{
  "num_hidden_layers": 14,
  "hidden_size": 192,
  "num_attention_heads": 6,
  "num_key_value_heads": 3,
  "head_dim": 32,
  "intermediate_size": 1536,
  "vocab_size": 1521,
  "hidden_act": "swiglu",
  "norm": "rmsnorm",
  "norm_place": "pre",
  "norm_eps": 1e-05,
  "positions": "rope",
  "rope_theta": 10000.0,
  "rope_fraction": 1.0,
  "qk_norm": true,
  "attn_scale": 0.177,
  "bias": "none",
  "tie_word_embeddings": true,
  "parallel_block": false,
  "init": "trunc",
  "init_std_qkv": 0.0278,
  "init_std_o": 0.0,
  "init_std_up": 0.0278,
  "init_std_down": 0.0,
  "init_mimetic": 0.7,
  "optimizer": "adam_variant",
  "learning_rate": 0.00296,
  "beta1": 0.9,
  "beta2": 0.95,
  "weight_decay": 0.15,
  "lr_head": 0.0148,
  "warmup_steps": 270,
  "schedule": "wsd",
  "decay_fraction": 0.837,
  "decay_shape": "cos",
  "final_lr_fraction": 0.05,
  "batch_tokens": 262144,
  "max_seq_len": 768,
  "doc_mask": true,
  "train_tokens": 994200000,
  "max_steps": 3793,
  "dataset": "wikipedia_en"
}
Each number is 128 + 24 x the weight over the matrix's rms, rounded and kept within 0 to 255. Layers, rows and columns count from 0.

# layer 6 MLP gate, 1536x192, rms 0.0915, rows 915-938, columns 0-95
[[128 114 107 105 139 155 115 127 118 132 128 125 145 143 152 121 175 169 120 157 137  96 135 116 189  70 133 124 113 122 106 121 116 116 161 120 129 114 145  95 139 122 105 164 100 141 175 119  86 145 147 100 144 147 187 111 146 136 149 119 137 111 144  96 131  84 151  78 169  93 123 152 115  65 163 101 128 131 105 161 108 133 156  98 123 147 134 136 168 125 100  90 136 116 111 122]
 [ 81 116 142  74 124 126 142 120 144 120 167 113 144 139 121 150 159 133 127 177 163 119 114 150 123 168 153 146 132 128 133 135 147 136 119 151 122 109 129 127 148 165 100 182 105 168 109 135  73 119 104 131 132  98 126 140 115 109 135 141 149  93 144 126  79 106  98 128 133 140  95  89 131 123 124  86 150 134 105 197 176 137 116 191 132 116 148 109 147 161 131 145 147 147 117 137]
 [121 144 122 123 134 145 158 151 109 157 138 188  99 149 174 136 172 144 149 155 101 114 166 150 143  96  67 128  95 164 156 149 121 148 158 122 121 130 118  85  94 140  94 114 115 139 148 142 122  88 115  94 110 126 117 144 126  79 129 149  80 121 137 145 101 126 125 156 135 147 124 133 116 108 136 116 154 143 111 142 124 133 155 117 135 127 112  84 157 130 137 180 126 142 149 159]
 [116 107 116 141 137 148 108 105 150  86 195 105 186  85 175 123 150 154 123 146 114 175 144 120 158 125  94 116 121 133 143 115 107  95 145  68 132 128 105 120 141 157  98 138 116 118 143 126 113 130  37 101 156 155 105 160 107 110  86 149  98 129 142 138 105 125 129 153 140 141 123  99 142 137 143 131 123 157 178 142 158 134 143 146 112 160 136 132  82 130 116 155 117 133 112 103]
 [156 140 190 153 117 116 100 124 126 117  97 128 111 118 141 132 113 129 165 158 137  90 113 120 107 110 107 115 129 120 155 141 103 182 125 141 117 189 140 119 128 128 145  92 110 147 120 147 123 135 119 169 105 150 164 140 110  73 170 164 128 137 119 146 148 101 132 109 106 138  93 115 101 172 131 126  90 125 132 163 179 156  73 156 154 150 110 115 135 144  67 127  96 124 147 126]
 [177  96 170 193 188 180  74 132 132 123 102  96 106 148 150 169 140 161 123 121 143 149 152 158 160 150 115 117 118 132  99 104 155 134 130 172 102 121 144 100  81 119 120 111 130 103 148 145 173 148 167 123 124  87 140 140 138 110 131 145 133 143 145 157  97 124 150 101 153 169 159  94 116  86 101 150 135 154 125  94 201 134 107 168 112 132 119 123 119 109 159 133  97 127 132 116]
 [ 82 122 124 156 139 145 108 143 135 123  79 146 130 152 132 144 104 117 168 111 149 110 124 121 155 103  75 123 153 115 110 102 107  88 122 126 153 129 156 128 138 107 107 155 132 135 152 117  81 143  91 138 122 158 134 157 126 110 119 122 115 123  96 128 119 135 115 133  98 130 112 113 119 120 139 113 119 134 132 163 165 141 174 179 131 183 172 137 120 144  78 126 153 115 138 135]
 [124 165 178 137 128 119 136 113 175 151 147 126  98 115 111 103 128 171 119 138 112  97 122 152 159 149  79 133 144 191 143 152 135 124 136 121 154 146 128 143 112 126  90 155  94 109 132 126 109 165 150  93 162 128 170 128 158 132 132 146 107 110 126 131 155 142 176 113 126 137 138 100 130 148 152 191 114 140 136 153 128 147 152 100 120 131  88  86 163 141 125 160 218 133 152 118]
 [160 141 153 117 182 113 150  99 100 156 176 116 150  84 149 173 135 168 149 138 120 147 108 147 133 121 113 170  96 133 148 129 126  89 128 124 116 132 139 112 187 120 159 119 102  65 106 102 132 147  97 127 132 129 164 122 166  72 120 103 208  95 139 123 107 172 117 121  96  90 119 154 130 113  83 164 115 109 124 148 175 136 172 144 139 137 132 111 137 125 113 163  94 129 131 110]
 [140 151 127 106 119 151 119 112 159 168 110 137 156 104 128 110 166 113 132 107 119 106 151 130 163 143 142 158 149 179 151 146 115  92  89 138 136 144 147 134 108  71  81  54 120 157 136  92  93 167 150  80 130 172 153 127 116 128 125  89 138 159 106 111 154  54 126  86 138 129 119 151 121 131 121 141 139 124  94 126  90 127 108 116  99 171 119  94 144 135 109 135 134 129 156 148]
 [ 82 105 131 151 111 122 114 168 103 121  92 130 119 139  96  57 113 101 162 134 130 102 183 150 121 120 100 137 166 118 144 153 163 134  90 116 124 133 134  74 135 130 112 158  92  99 137 128 132 106 129 162 141 104 132 127 145 124  92 118  95 116 151 129 126 122 169 149 110  89 121  97 139 109  72 135 138 178 106 109 158 137 144 139 141 115 139 133 136 138 130 113 136 155 142 135]
 [ 90 126 111 134 120 193 107  92 138 143 151 115 147 109 144 148 147 122 113 159  85 114 119 127 121 119 127 157 126 139 106 112 143 104 108 124 113 128 119 151 119 145 134  95 105 164 120 145 136 141 126 140 174 164 130 126 165 141 131 123 123 138 128 102 123  97 111 135 121 135 136 126 151  85 131 124 137 150 114 141 140 162  93 163 155 128 139 134 120 142  97 117 128 106 141  84]
 [ 71 130 103 110 133 147 193 118  82 115 108 131 157 139 122 133 118 121  88 103 116 117 160  81 105 128 119  96 129 151 100 167  98  82 104 112 136 147 115 169 159 117 114 120 131 145 127 114 120 163 111 118 172 141 118  69 133  81 114 133  94 143 132  92 137 110 126 120 141 104 124 136 182 106  97 140 120 134 106 110 121 148 119 166  91 147 107 125 110 110 167 106 126 156 131  87]
 [133 135 134 134 115 131 155 140 185 138 146 152 126 134 127 143 148 112 129 133 105 150 161 114 132 113 126 112  98 117 155 155 117 140 133  94 115 136 158 141  91 102 111 129 146 126 143 131 116 146  84 179 101 110 164 127 105 111 104 171 161 157  98 107  83 172 127 120 111 126 133 136  96 162  73 165 118 157 117 153 108 160  88 128 122 124 133 124 113 121 142 152 107 118 123 148]
 [130 109  96 133 150 153 124 122 181 156 124 156 144 146 113 144 138 153 135 144 134 168 136 120 140  94 136 177 161 123 132 162 154 174 143 139  93 114 106 118 138  96 109 108 120 127 104 141 144 139 110 146 128 146 109 123 107 151 153 145 119 111 152  83 122 119 130 110 129 105 110 122 154 144 127 123 134 126 123 119 143 135  87 155 157 153 134 122 116 116 160  82 149 139 148 137]
 [172 143 157 150 196 163 121 127 144 116  77 144  90 105 162 169 157 102 133  99 129 126  95 113 121 112 106 153 104 132 153 142  92 171 109 145 161 148 123 136 139 124 121 151 130 129 113 126 125 120 133  85 121 150 150 126 111 133 135 127 117 127 100 131 122 170 130 135  74 111 146  72 139 137 141 130 137 141 127 138 105 113 138 114 110 106 124 108 149 141 174 124 110 101 139  91]
 [131 108 112 128  97 129 108 168  95 105 120 111 168 125 116  80 103 155 114 113  79 122 156 179 148 139 165 155 147 107 133 132 123 133 137 130 117 149 110 113 142 107 166 195 105 112 113 101 114 113 110 143  77 137 145 143 130 112 118 153 127 108 140 117 127 137 128 147 141 119 115 112 160 143 147 150 175 134  97 151 150 116  88 135 148 133  92 124 137 147 124 178 147 116 110 144]
 [123 100 120 148 126 149  97  77 142 147 120 126 122 117 112 126 127 145 124 143 120 136 125 110 137 146 127 130 144 104  93  91 132  89 111 118 117 127 159  92 156 132  82 130 148  83 155 111 117 107 111 172  95 161 142 107 136 145 151 138 109 128 114 147 101 103 165  86 156 135 150 114 161 121  95 112 138 153 138 108  88 136 125 162 161 149 113 114 131 130 135 108 152  94 159 144]
 [154 164 130 107 151 101 153 130 136  94 129 153 140 133 114 137 120 150 112 123  72 135 126 166 142 107 150 116 176 148 140 129 122  93 110 140  85 111 118 104 101 166 154 168 139 146 152 126 120 131 150  87 124 153 155 160 154  77 132 110 133 140 120 143 105 173  80 132 129 135 118 123 136  99 132 125 139 154 122 148 146 112 127 113 157  77 122 165 133 165 110 137 133 114 117 166]
 [109 157 128 126 116 143 137 105 171 160 134 124 151  82 150 123 122 129 149 156 123 167 142 153 145 113 105 147 129 130 118 127  99 142 104 122 150 110 150 122 107 124 120 109 156 129 129 120 105 125 130 132 128 116 136 144 117 125 142  76 117 133 102 138  68 149  63 137  86 174 110 152 131 137 123 102  94 112 137 156 164 126  93 110 139 123 102 100 125  80  91 130 149 109 119 114]
 [115 156  96 139 152 115  93 107 154 133 111 156 115 138  87 139 109 149 118 150 122 116 154 120 121 113 121 145 154 108 112 135 169 126 143  84 146 129 133 131 109  90 119 114 133 132 133 129 112 189 110 127 136 156 135 134 110 159 150 120 130 107 122 145 132  73 114 126 108 127 120 132 144  76 140 124  85 128 151 148 146 115 118 109 114 116 113  74 147 174 166 134 147  97 128 164]
 [136 160 107 122 125 117 160 110 102 149 132 137 148 100 112 153 108 166 120 179  97 130 137 139 133 170 119 151 132 162 101 128 160  97 135 128 110  88 145 140 144 123  75 148 129 122 140 152 151 151 112 116 151 103 138 117 102 111 117  98  84 147 154 166 142 142 136 154 134 137 138 146 141 120 114 123 135 131 123 128 156 159 165 119 122 124 155 128 136 130 146  81  93 139 146 129]
 [119 135 118 127 137 124 111 170 180 188 135 165 116 116 130 155  98 130 148 147  85 133 124 118 168 129  95 130 146 148 115 168 140 123 135 108 114  73 104  61 143 165 101 128 104 102 154 175  76 135  96 123 132 137  78 116 184 102 102 115 117  98 135 133 133 185 166  37 101 133 137 134 113 129 126 137 137 109 127 165 159 115 111 156  89 130 121 183 164 140 129 113 126  85 172 116]
 [136  95 163 171 135 121  88 178 130 106 105 127 152 142 103 137 160 122 130 144 122 126 133  68 168  81 127 121 113 123 167 107 155  99  93 130 151 126 109 148 123 117 137 124 111  97 152 138  98 139 140 165 146 110 131 103 158 110 131 166 133 115 114  94 111 141 124 132 114 137 182 125 159 127 139 142 137 121 153 138 156 168 100 125  59 128 116 112 151 164 107 114 101  95 110 106]]
# layer 6 MLP up, 1536x192, rms 0.0863, rows 915-938, columns 0-95
[[160 122 162  87 142 108 109 104 141 109 123 118 141 139 152 168 118 125 114 112 110 101 103 156 120 162 119 119 138  96 146 160 141 130 124 120 138  86 144 112 138 104 169 158 112 151 138 117 128 120  95 117 150 138 119  98 168 171 125  99 163 113  99 144 145 156 119 132 116 132  84 109 132 115 150 112 159 179 124 125 141 114 122 134 148 111 119 133 148 111 130 129  98 147 155 126]
 [156 136 127 145 113 152 103 122 133 101 125 162 160 143 109 138  93 135 105 116 158 135 180 118 134 157 135 151 144 123 122 133 148 129 124 144 123 175 130  87  69  95 137  95 124 157 135 126 104 147 131 124  97 121  94 117 106 123  97 161 119 121  92 103 174 116 132 131 125 118 115 113 119 123 128 124 170 115 101  99 112 131 118 178  98  99 160 110 142 165 176 143 120 136 133 139]
 [ 86 118 132  69  94 129 138 158  86 121 106 133  93 138 104 107  93 122  68 121 115 122 121  97 149 137 131 163  89 113  76  99 162 139 146 130 142 110 102 120 144 116  88 139  73  97 126 143 149 108 124 145 111 170 110 121 116 127 136 171 100 157 127 155 116 126 123 154  81 116 109 118 122 166 148 147 116 146 135 150 144 126 109 142 138 120 131 109 127 136 123 115 133 141 149 118]
 [116 123  86 118 180 152 138  68 116 156 111  90 149 102 105 130 174 119  99  95 111 184 112 148  90 108 139 134 192 126 110 138 147 150 102 111 149 108 131 124 175 155  94  91 129 142  98 127 104 111 119 137 131 153  79 136 119 141 153 125 107 156 127 103 157 177 114  79 166 144 152 108 140 133 129 156 158 107 152 154  62 164 111 119 137 124 133 182 152  89 104 108 183 127 158 144]
 [127 169 104 133  88 191 136 166 139 113 123  87 141 142 136 144 177 105 149 132 149 147 120 136  90 145 115 131 115 149 106 209 151 184  99 151 127 120 156 136 136  91 142  93 124 158 114 168 128 108 135 116 124 151 102 136 129 151 129 133 169 103 130 130  97 155 105 140 101 142 139 112  78 110 161 144 119 119 134 119  92 106 127 117 100 134 119 118 116 102 107  87 132 106 141 158]
 [146 125 128  91 124 103 169 143 129 133 100 147 166 130 149 139 132 144 122 116 113 158 102 141 115 117 147 138 144 114 134 129 146 122  96 111 105 126 157 114 124 123 144 150 207 123 130 120 103 127 110 151 163 102 144 139 126 133 149 116 120 160 120 149 135 146 155 106 116 137 181 145 105 144 128 144 160  60 125 118 114 141 155 156 127 111 137 136 152  92 132 119  88 150 148 172]
 [114 101 140 119 129 102 134 115 203 132  99 111 125 142 123 140 131 120  42 154 126 120 116 141 134 130 139 136 111  95 118 121 110 128  89  96 149 114 130 112 167 103 103 117 133 130 166 178  95 154 128  90  89 169 163 142  87 131 123 102 153 148 167 135 137  74 123 155 147 111 128 109 127 135 132 133 134 157 110 135 108  77  97 136 104 130 133 130 177 155 139 104 131  80 146 131]
 [161 144 102 148 171  98 106 143 164 107  91 110 147 147  99 195 122 110 145 120 132 116  97 121 123 194 159 129 139 155 108 138 128 167 166 114 181 113 116 133 138  96 145 114 146  64 110 135 122 145 119 124 133 156 103  57 124 170 151 107 123 172 126 145 144 125 113 143  96 193 144 140 133  96 141 129 106 156 139 119 139 169 135 114 168 124 156 126 112 104 201 151 115 120 139 152]
 [141  66 140 124 108 119 114 139 135  88  95 153 147  89 143 136 132 143 138  68 149 129 153 111 179 111 126 155 143 152 112 104  82 135 118 138 137  78  95 132  91 178 177 133 125 149 148 197 124 116 159 168 133 171 135 138 182 120 137 109 103  98  97 137  77 146 119 101 170 143 114 145 145 104 145 132 131 132 141 136 144 115 118 121 140  61 117 118 115 160 170 127 167 145 114 137]
 [136 127 136 149 175 110 103 128 186 113 110 143 121 184 123 105  68 151 175 146 126 126 162 121 100 168  89 117  69  87 124 144 107 101 115  66 137  93  87 170 125 138 130 109  92 164 102 142 113 169 106 140 107 137 123 154 173 184 140 128 149 150 124 154 122 119 117 141 180 145 118 118 137 108 131  71 110 103 121 164 113 133 134 150  72 164 158 125 137 104 136  85 136 115 124 134]
 [116 112 187 130 114 106 115 152 144 123  88 154 134 165 157 123 169 101  92 138 108 120  85 131 137 106 108 115  91 149 162 174  94 128 117 135 113 130 157 131 119 138 126 122 121 134 124 125 156 140 161 128 141  92 118 100 155 130 102 132 129 123 138 124 144 111 130 156 120  96 117 108 166 123 135 132 146 113 178 128 118 134 115 109 135  97  83 141 111 128 158 153 137 144 123  95]
 [103 188 118 123 145  98 125 156 133 145 106 125 110 138 124 129 116 137 131 193 205 107 136 124  94 171 156 133 131 182 134 114 138  65 124 176 136 115 140 118 168 132 135 141 142 129  95 102 142 130 118 139 110 137 131  99 128 149 162  57 135 171 131 130  87 125 148 153  98 132 139 128 104 140 109 142 150 149 103 152  85 118 144 131 136 121 177 106 120 116 149  99 139 139 112  94]
 [136  61 112 161 138 157 135 113 135 126 110  98 109 134 144 130 119 115 126 176 114  78 152 128 146 129 147 114 125 155 114 148 117  98 136 116 127 142 128 101 146  94  93 148 142 165 156  90 124 141 154 101 132  63 132 108 125 112  92 114 128 133 106 144  99 147 118 140 114 104 152  90 118 110 110 101 132 144 149 136 164 151 148 108 120 155 128 137 157 126 117 124 145 124  56 113]
 [114  98 166 144 155 112 123 124 110 102 195  93 145 183 155  93 104 121 134 110 150  68 154 173 126 142 119 108 135 157 109 117  97  75 152 118 158 166 190  90 123 136 121 138 137 133 155  87 146 124 125 105  93 141 145 104 140 115 132 135 123 124 150 164 109 133 128 134  69  99 116 104 111 159 121 114 158 130 100 152 177 140 104 106 179  89  99 155 127  92 143 164 137 146 102 158]
 [ 74  79 110 129 166 138 119 124 111 135 142 134 132  97 143 122  97 150 107 111 152 125 130 110 132  91 121 119 138 147 136 125 102 130 168 160 150 143 111 140  78 110 130  85 138 159  99 161 162  99 127 128 154 129 109 144 168  98 111 117 120 128 140 117 138 115 120 118 134 115 127 150 157 152 141 101 110 123 144  99 145 134 139 144  87 135 110 149 147 133 137 120 139 113 167 114]
 [163 167 161 124 132 108 130 176 102 104 112 179 114  73 156 105 135 124 147 132 107 148 139 117  83 135 150  95 102 163 142 138 177 102 131 116  78 129 110 141 183  91 102 139 103 116 133 107 107 105 146 145  98  82 116 117 113 137 116 156 136 103 129 172  92 152 109 141 160 122 123 146 113  95 138 155 129 117 127 144  75 154 167 112 165  95 116 140 143 134 127 103  78  84 140 106]
 [147 138 122 160 147 169 140 117 197 133 125 115  83 111 122 135 120 140 130 104 118 129 127 176 124 151 137 138  75 123  74 133 164 113 103 157 128 161 125  93 143 146 121 140  99 136 110 150 118 121 136 127 114 131 126 106 113 124 125 101 134 139 106 165 131 118 144 145 142 165 114 126 124 148 132 145 157 134 124 125 107 128  85 169 150 149 102 173 128 113 119  83 131 136 179 138]
 [121 104  95 140 159 163 106 127  94 151 102 111 141 108 135 115 100 155  91 119 149  94 101 110  92 118 173 137 125 110 118 151 164 148 153 120 142  98 150 149 128 102 103 130 119 148 117 149 141 111 108 159 132 120 134 104 150 166 120 146 114 143 122 144 104 143 133 167 126  76 104 150 176 150  96 117  91 113 157 133 124 112 173 119 134 109  90 120 116  99 129 145 119  93 106 113]
 [122 104 171 166  87 134 103 172 140 170 127 135 134 153 207 132 150 103 115  87 106  96 141 105  98 142 128 150 136 130  98 162 108 132 136 148 134 150  81 143 143 128 166 120 132 138 145 115 121 140 122 158 136 125 154 152 129 120 165 138 126 122 118 131 151 105 165 120 116 135 113 186 150 103 139 163 111 139 129 137 129  81 112 142 121 123 128 118 128  66 154 138 118 122 174 118]
 [118 101 105 138 158 145 121 128 133  93 164 153 141 102 122 114 110 125 174 132 104 164 138 153 114 151 117 170 170 104 159  92 115 132 132 134 128 134 125 101  90 116 139  89 129 121 119 122 123 116 103 113  98 131 152 130  92  82 133 118 115 113 155  99 108 115  92 106 140  79 109 140 135 171 150 152 105 123 111 128 138 190 166 109 139 126 101 126 129 128  88 182 142  98 146 126]
 [159  70 135 115  55 142 129 129  90 142 130 127 116 129 158 140 102 120  96 102 107 165 109 132 173 112 129  74 135 129 161 108 136 120 134 170  96  81 163 133 106 166 104 137 147 111 112 131 123 139 113  98 138 133 150 135 136 119  95 194 114 154 137 152 134  87 181 103 154 154 150 117 122 108  81 113 118 128 127  95 117 113  83  71 102  93 124 120 125 125 147 119 123 134 172 106]
 [105 119 111 171 122 140 108 142  80 146 120 135 143 131 126  94 117 133 115 113 131  84 112 141  74 101 114 126 137  80  98 156 122  95  96 130 147 117 148 114 161  86 157 139 111 140 135 106 107 138 161 188 112 118 154 106 153 166 139  93 108 132 135 126  88 109 122  97 117 133 119 150 111 148 136 117 136 129 123 113 121 118 175 133 115  74  77 158 135 157 150 109 136 103 139 135]
 [141  93 136 161 102 102 105 104 125 113 154 131 117 141 153 167 133 142 123 144 129 165  97 147 149 137 145 148 132 165 160 132 137 108  82 108 130 189 134 106  92 118 145 134 146  77 108 128  95 135 152 150 159  70 161 140  93  90 125 128 146  96 147 134 111 102 137 105 180 160 130 131 154 163 102 129 129  91  91 147 148 151 158 127 152 119 129 151 140 123  70 124  98 110 110  91]
 [100 132 145 125 134 154 122 117 165 148 138 135 101 109 134 120 144 111 103 116 113 124 152 134  85  89  88 109 150 100 144 176 142 132 142 115 114  99 116 113 145 126 137 145 148  99 121  94 117 110 141 129 106 133 136  91  85 156 130 166 113  86 120 125 136 100 164 111 111 148 127 109 139 141 145 117  59 133 105 108 157 120 112 112 118 115 126 131  93 123 152 169 156  48 159 109]]
# layer 6 MLP down (transposed), 1536x192, rms 0.0859, rows 915-938, columns 0-95
[[157 152 167 159 164 133 110 125 137 174 112 115 112 109 141  94 147 107 123 136 152 120 151  97 127 119 181 144 129 125 155  86 193 120 112 143 108 102 143 150 131 128 105  98  97 116 122 110 114 148 118 108 122 121 128 138 130 126 129 157  87 113 157  81 136 164 157 120 162 112 135  94 126 113 113 136 111  94 139  93 108 124 187 121 123 143 108 104 133 139 107  87 158 165  99 122]
 [150 161 113  90 139 144 133 157 125 122  70 131 121 130  90 118 163 189 141  89 107 165 135 110 141 115 104 132 105 131 108 144 151 105 114  86 155 106 122 134 135  91  70 140 173 144 111  88 136 126  78 111 144 119 135 145 121 115 110 134 131 168 126 117 128 128  97 131 151 104 141 151 138 141 110 155 130 117 115 115  96 139 160 120 124 139 132 113 132 151 110 146 108 127  99  88]
 [ 84 119 141 155 117 128  91  99 143 102 125 146 148 142 115 137 130 152 122 167 130 119 104 160 134 111 124 173 112  98 155 147 173 158 115 156 142  96 124  99  96 152 124 171 109 109 130 137 143  90 164 123  81 142 129 117 109 157 147 127  90 111 116 110 146 119 126 112 115  95 124 133 107 174 138 141 102 119 140 125 140 120 148 132 117 129 128 134 108 118 150 126 171 140 177 130]
 [128 175 125 116 135 102 108 129 120 139 143 108 165  96 116  84 165 120 116 109 127 104 107 132 139 119 133 162 125 158  96 113 114 129  86 164 136 152 129 133 108 139 107  93 169 132 143  90 137  90 138 126 121 107  96 112 126 108 125 119 107 167 125 109 141 175 174 171 164 150 150 104 110 122 124 134 117  94 124 133  88 154 105 127 122 102 176 135 132 119 141 156 122 169 113 114]
 [127 151  96 111 167 100 124 115 149 126 140 145 111 126 105 127  96  60  81 150 136 125 121 137 134  99 102 113 163 115  79 115 108 143 144 123 152 121 118 110 139 118 130 158 131 126 133 133 119 103 131 132 135 126  98 153 169 174 150 177 104 129 138 173 155 165 142 143 125 167  88  87 119 102 154 124 117 108 123 174  91 118 155 156 131 156 122  95 116 127 102 119 140 111  94 134]
 [125 101 117 129 139 121 125 129  89 148 102 101 114 169 143 162 117  78 121 110 108  85 115 106 124 122 124 125 150 123 131 166 101 173 118  93 136 138 126 157 145 150 113 104 129 138 144 102  90 124 178 107 163  94 155 127 129 117 114 123 130 129 135 119 154 110  94 119  91 154  84 159  86 116 139 135 115 147 112  77  97 153 138 145 133 114 119  96 159 141 153 128 137 174 150 139]
 [141  85  98 120 143 139 119 124 139  96 128 136 124 149 150 149 130 146 129  78 158  97 156 139 113 107 130 126 123 160 127 111 143  88 118 117  98 143 114 100 143 136 110 128 139 139 143 124  94 127 115 172  99  76 117 154 117 136 127 127 103  82 131  98 132 140 156  81 109 153  79 120 163 109 128  60 137 101 130 186  86 158 207 130  92 157 151 155  77  90 102 100 124 131 154 140]
 [131 133 129 168 123 146 172 143 169 134 102 111 122 100 137 113 122 124 142 142 137 110 138  99  98 138 130  85 110 138  74 159 140 110 126 125 144 137  57 167 104 154 117 110 137  57 138  99 111 128 136 119 185 142 120 119 106 148  95 168 115 148 120 142 106 122 150 109 124 177 119 114 121 117 132 106 154 105 163 133 133 112 131 114 157 122 101 160 104 132  76 198 113 174 122 137]
 [ 90 153 156 141 134 135 140 133 133 144  96 134 104 163 143 182  94 134 109 164 110 105 128 114 150 127 101 120  84 156 105 170 128 110 115 102  69 134 114 123  98 118 120  71 165 121  55 134 111 133 147 125 198 106 134 171  98 125 148 144 137 115 160 128 119 159 119 168 115 163  95 124 140 135 114  95 116 127 137  91 147 107 169 172 113 107 159 105 126 160 112 119  98 161  77 116]
 [139  92 110  97 181 139 118 102 143 172 123 117 126 116 130  89 122 140 111 113 132 117 157 138 158 115 113 154 142 168 155 133 100 135 115 145 154 153 123 132 147 136 142 146 124 126 143 146 122 145 151  81 132 155 146 120 125  82 122 105 122  94 115 172 143  99  90  99 107 136 143 153 139 145 102 155 129 171 107 100 146 124 138 139 109  96 121 138 111  99 118 152 121 159 152 167]
 [125 137  99 116 117 150 176 107 117 146 174 118 122 125  86 156  77 142 142 108 168 112 113 137 129 137 131 163 152 128 135  81 132 107  96 113 122 129  88 128 133 111 168 142 154 120 120 131 103  94 122 117 138 145 140 160 117 140 147 114  95 123 156 144 123 140 150 129 119  95 139 131 136 111 117 143 122 153  99  83 110 139 153 124 124 141 143 111 138 144 116  87 105 125 118 188]
 [111 119 137 141 107 165 141 119 105  90 164 143 128 113  99 126 144 158 128  81  90 173 123 136 146 115 144 137  90  57 121 159 122 173 122  71 142 180 138 125  82 143 131 115 105 130 145 129 124 119 137 147 163 119 118 165 151 105 124 134 118 122 123 113 145 122 118 146 137 139 135 121 139 104 131 119 100 177 162 116 168 146 142 133 120 115 107 136 109 122 107 136 144  70 136 156]
 [ 82 142 100 109 110 120 127 106 126 111 148 141 134 141 127 106 140 132 119  86 163 160 158 119 151 129 134 132 129 143 157 132 116 120 143 142 168 133  92 187 139 115 142 116 128  93 100 180  98 128 106 114 115 113 142  90 105 129 160 145 127  78 163 130 130  98 125 129 165 133 143 145 160 142 150 140 144 141  87 129 132 112 120 180  99  82 131 107  96 114 136 155 106  85 168 136]
 [ 98  93 156 128 132 140  72 114 118 135 154  60 127 143 130 148  80 139  93 109 183 116 160 138 105 121 146 143 156 145 103 146 133 145 172 120 146 124 133 116 204 123 101 104 120  98 116 115  98 156 159 143 118 106 120 109 152 155 135 117  96  98 125 171 139 148 113 190 148 113 117  71 108 155  89 145 168  78 112 153 148 130 107 127 132 104  91 125 125 141 173 148 125 136 126 146]
 [134 173 128 120  77  91 141 125 107  81 120 137  96 148 145 133 139 126 128  98 123  94 114 146 143 114 137  98 126 113 142 127 115 105 138  92 129 141 145 124 129 154 119 162 116 117 154  99 116 122 116 123 124 105 146 158 120 134  95 106 129 117 108 160 153 151 118 127 111 163 121 133  93 131 138 141 148 122 148 131 128 159 133 101 148 137 144 166 111 151 125  92 113 138  84 147]
 [144 146 164 142 184 166 129  95 122 111  88 143 193 108 163  89 119 159 133 153 118 120 121 123 116 154 132  92 127 110 191 113 132 157 125 124 105 123 109 135 164 143 109 120 122 123 112 142 119 111 121 160 109 106 132 113 115 161 109 151  98 103 111 107 113 132 139 149 151  63 151 118 119 125 173 139  89 161 116 134 133 119 146 132 115 113  95 128 125 159 156 149 142  97 191  91]
 [113 119 139 154 139 129 119 122 130 133  97 147 108 179 132 144 114 136 127 125 127 154 132 177 150 125 118 141 129  89 126 123 169 166 159 111 127 123 156 116 104 132 114 111 138  88 112 164 110 140 112 137 179 114 151 183 151 156 129 101 163 152 124 128 119 141 178 163 129 124 155 122 110 149 153 117 134 146 162 117 126 181 114 124 167 117 135 122 113 167 104 135  86  94 103 112]
 [157 148 148 116 122 144 116 130 169 142 165 147 113 186 132 115 155 132 160  99 134 104 119 153 127 141 138 113 128 111 149 148 119 159  97 108 115 117  92 138 115 183 109 109 133 116 132 115 127 137 125 120 153 163 132 142 124 112 141 111 117 110 164 123 144 126  82 142 109 120 143 134  76 113 126 119 127  97 100 108 149 113  94  94 106 147 127 160 122 165 105 147 157 129 128 108]
 [126  77 127 143 173 117 132 114  99 129 145 106 110 149 127 117 138 138  94 133 112 110 151 131 119 139 136 108 127 149 133 144 172 122 121 108  76 123 161 102 131 105 139 140 132 143 176 120 115 193 116 185 117 106 129 115 115  93 128 149 130 156 123 116 132 126 110 123  93 168 141 104 152  99 115 124 146 138 135 113 108 131 108 142 149 148 124 117  99  91 130 122  79 125 135 199]
 [173 117 151 156 189 110 102 120 151 117  91 148 149 128 170 135 151 150 139 108 131 128 127 108 125 120 144 141 116 122 141 124 123 123 130 179 123 126 106 102 103 130 164 157  98 139 143 148 157 131  98 141 102 143 119 113 155 124 132  96 103 144 159 118 137 120 158 144 108 120 145 100 113 110  90 129 167 127 112 120 136 152 108 144 162 118 143 119 119 162 166 153 167 137 136 160]
 [ 92 135 160 100 149 108 160 146 138  82 143 128  78 164  95 122 108 115 129 118 139 114 135 125 103  93 138 155  94 137 128 144 147 134 131 105  85 168 128 117  50 109 131  96 119 149 139 165 111 115 137  84 140 115 121 110 135 119 137  96 130  68 138 136 157 167 132 170 132 111 141 151 135 141  91 112 137 131 153 151 152 126 122 155 151 104 158 116 122 127  63 140 125 140 115  94]
 [134 136 166 169 132 146 121 161 130 142 133  90 106 136 153 164  91 128 109 111 127 113 128 112 166 133  94 128 133 118 145 161  94 208 127 113  85 162 133 117 134 158 105 130 115 128 125  91 125  86 116 120 110 143 164 120 181  82 124 108 150  95 136 118 174 114 124 117 115 146  83 148 128 145 113 142 105 135 134 147 137 103 153 117 125 189 111 148 152 148 141 136 207 169 104 119]
 [167 100 164 108 109 113 120  99 104 104 100 161 163 102 110  89 135  91  87 113 195  94 153 107 134 127 126 130 139 128 151 113 113  87 145 124 139 117 155 166 128 119 103 162 105 122 160 138 150 157 189 127 142 137 148 167 140 131 155 144 110 175 136 156 132 110 112 146 155  93 148 157 120 121 132 121 110 152 170 101  78 143  89 144 156 151 148 127 137 106  95 146 115 130 139 116]
 [142  99 116 147 126 158 133 135 135 108 154 105 172 138 121 136 154  94 142 128 122 126  89 124 119 154 147 119 173 142 131  75 153 126  83 119 102 123 141 131 164 106 142 126  92 130 130 120 163 151 141 138 119 137 104 119 172 158 166 124 172 117 140 125 114  97 109 120 118  88 128 158  77 117 122 134 100 132 128 129 110 120 139 132 111 129 137 130 112 121 173 129 142 169 125 128]]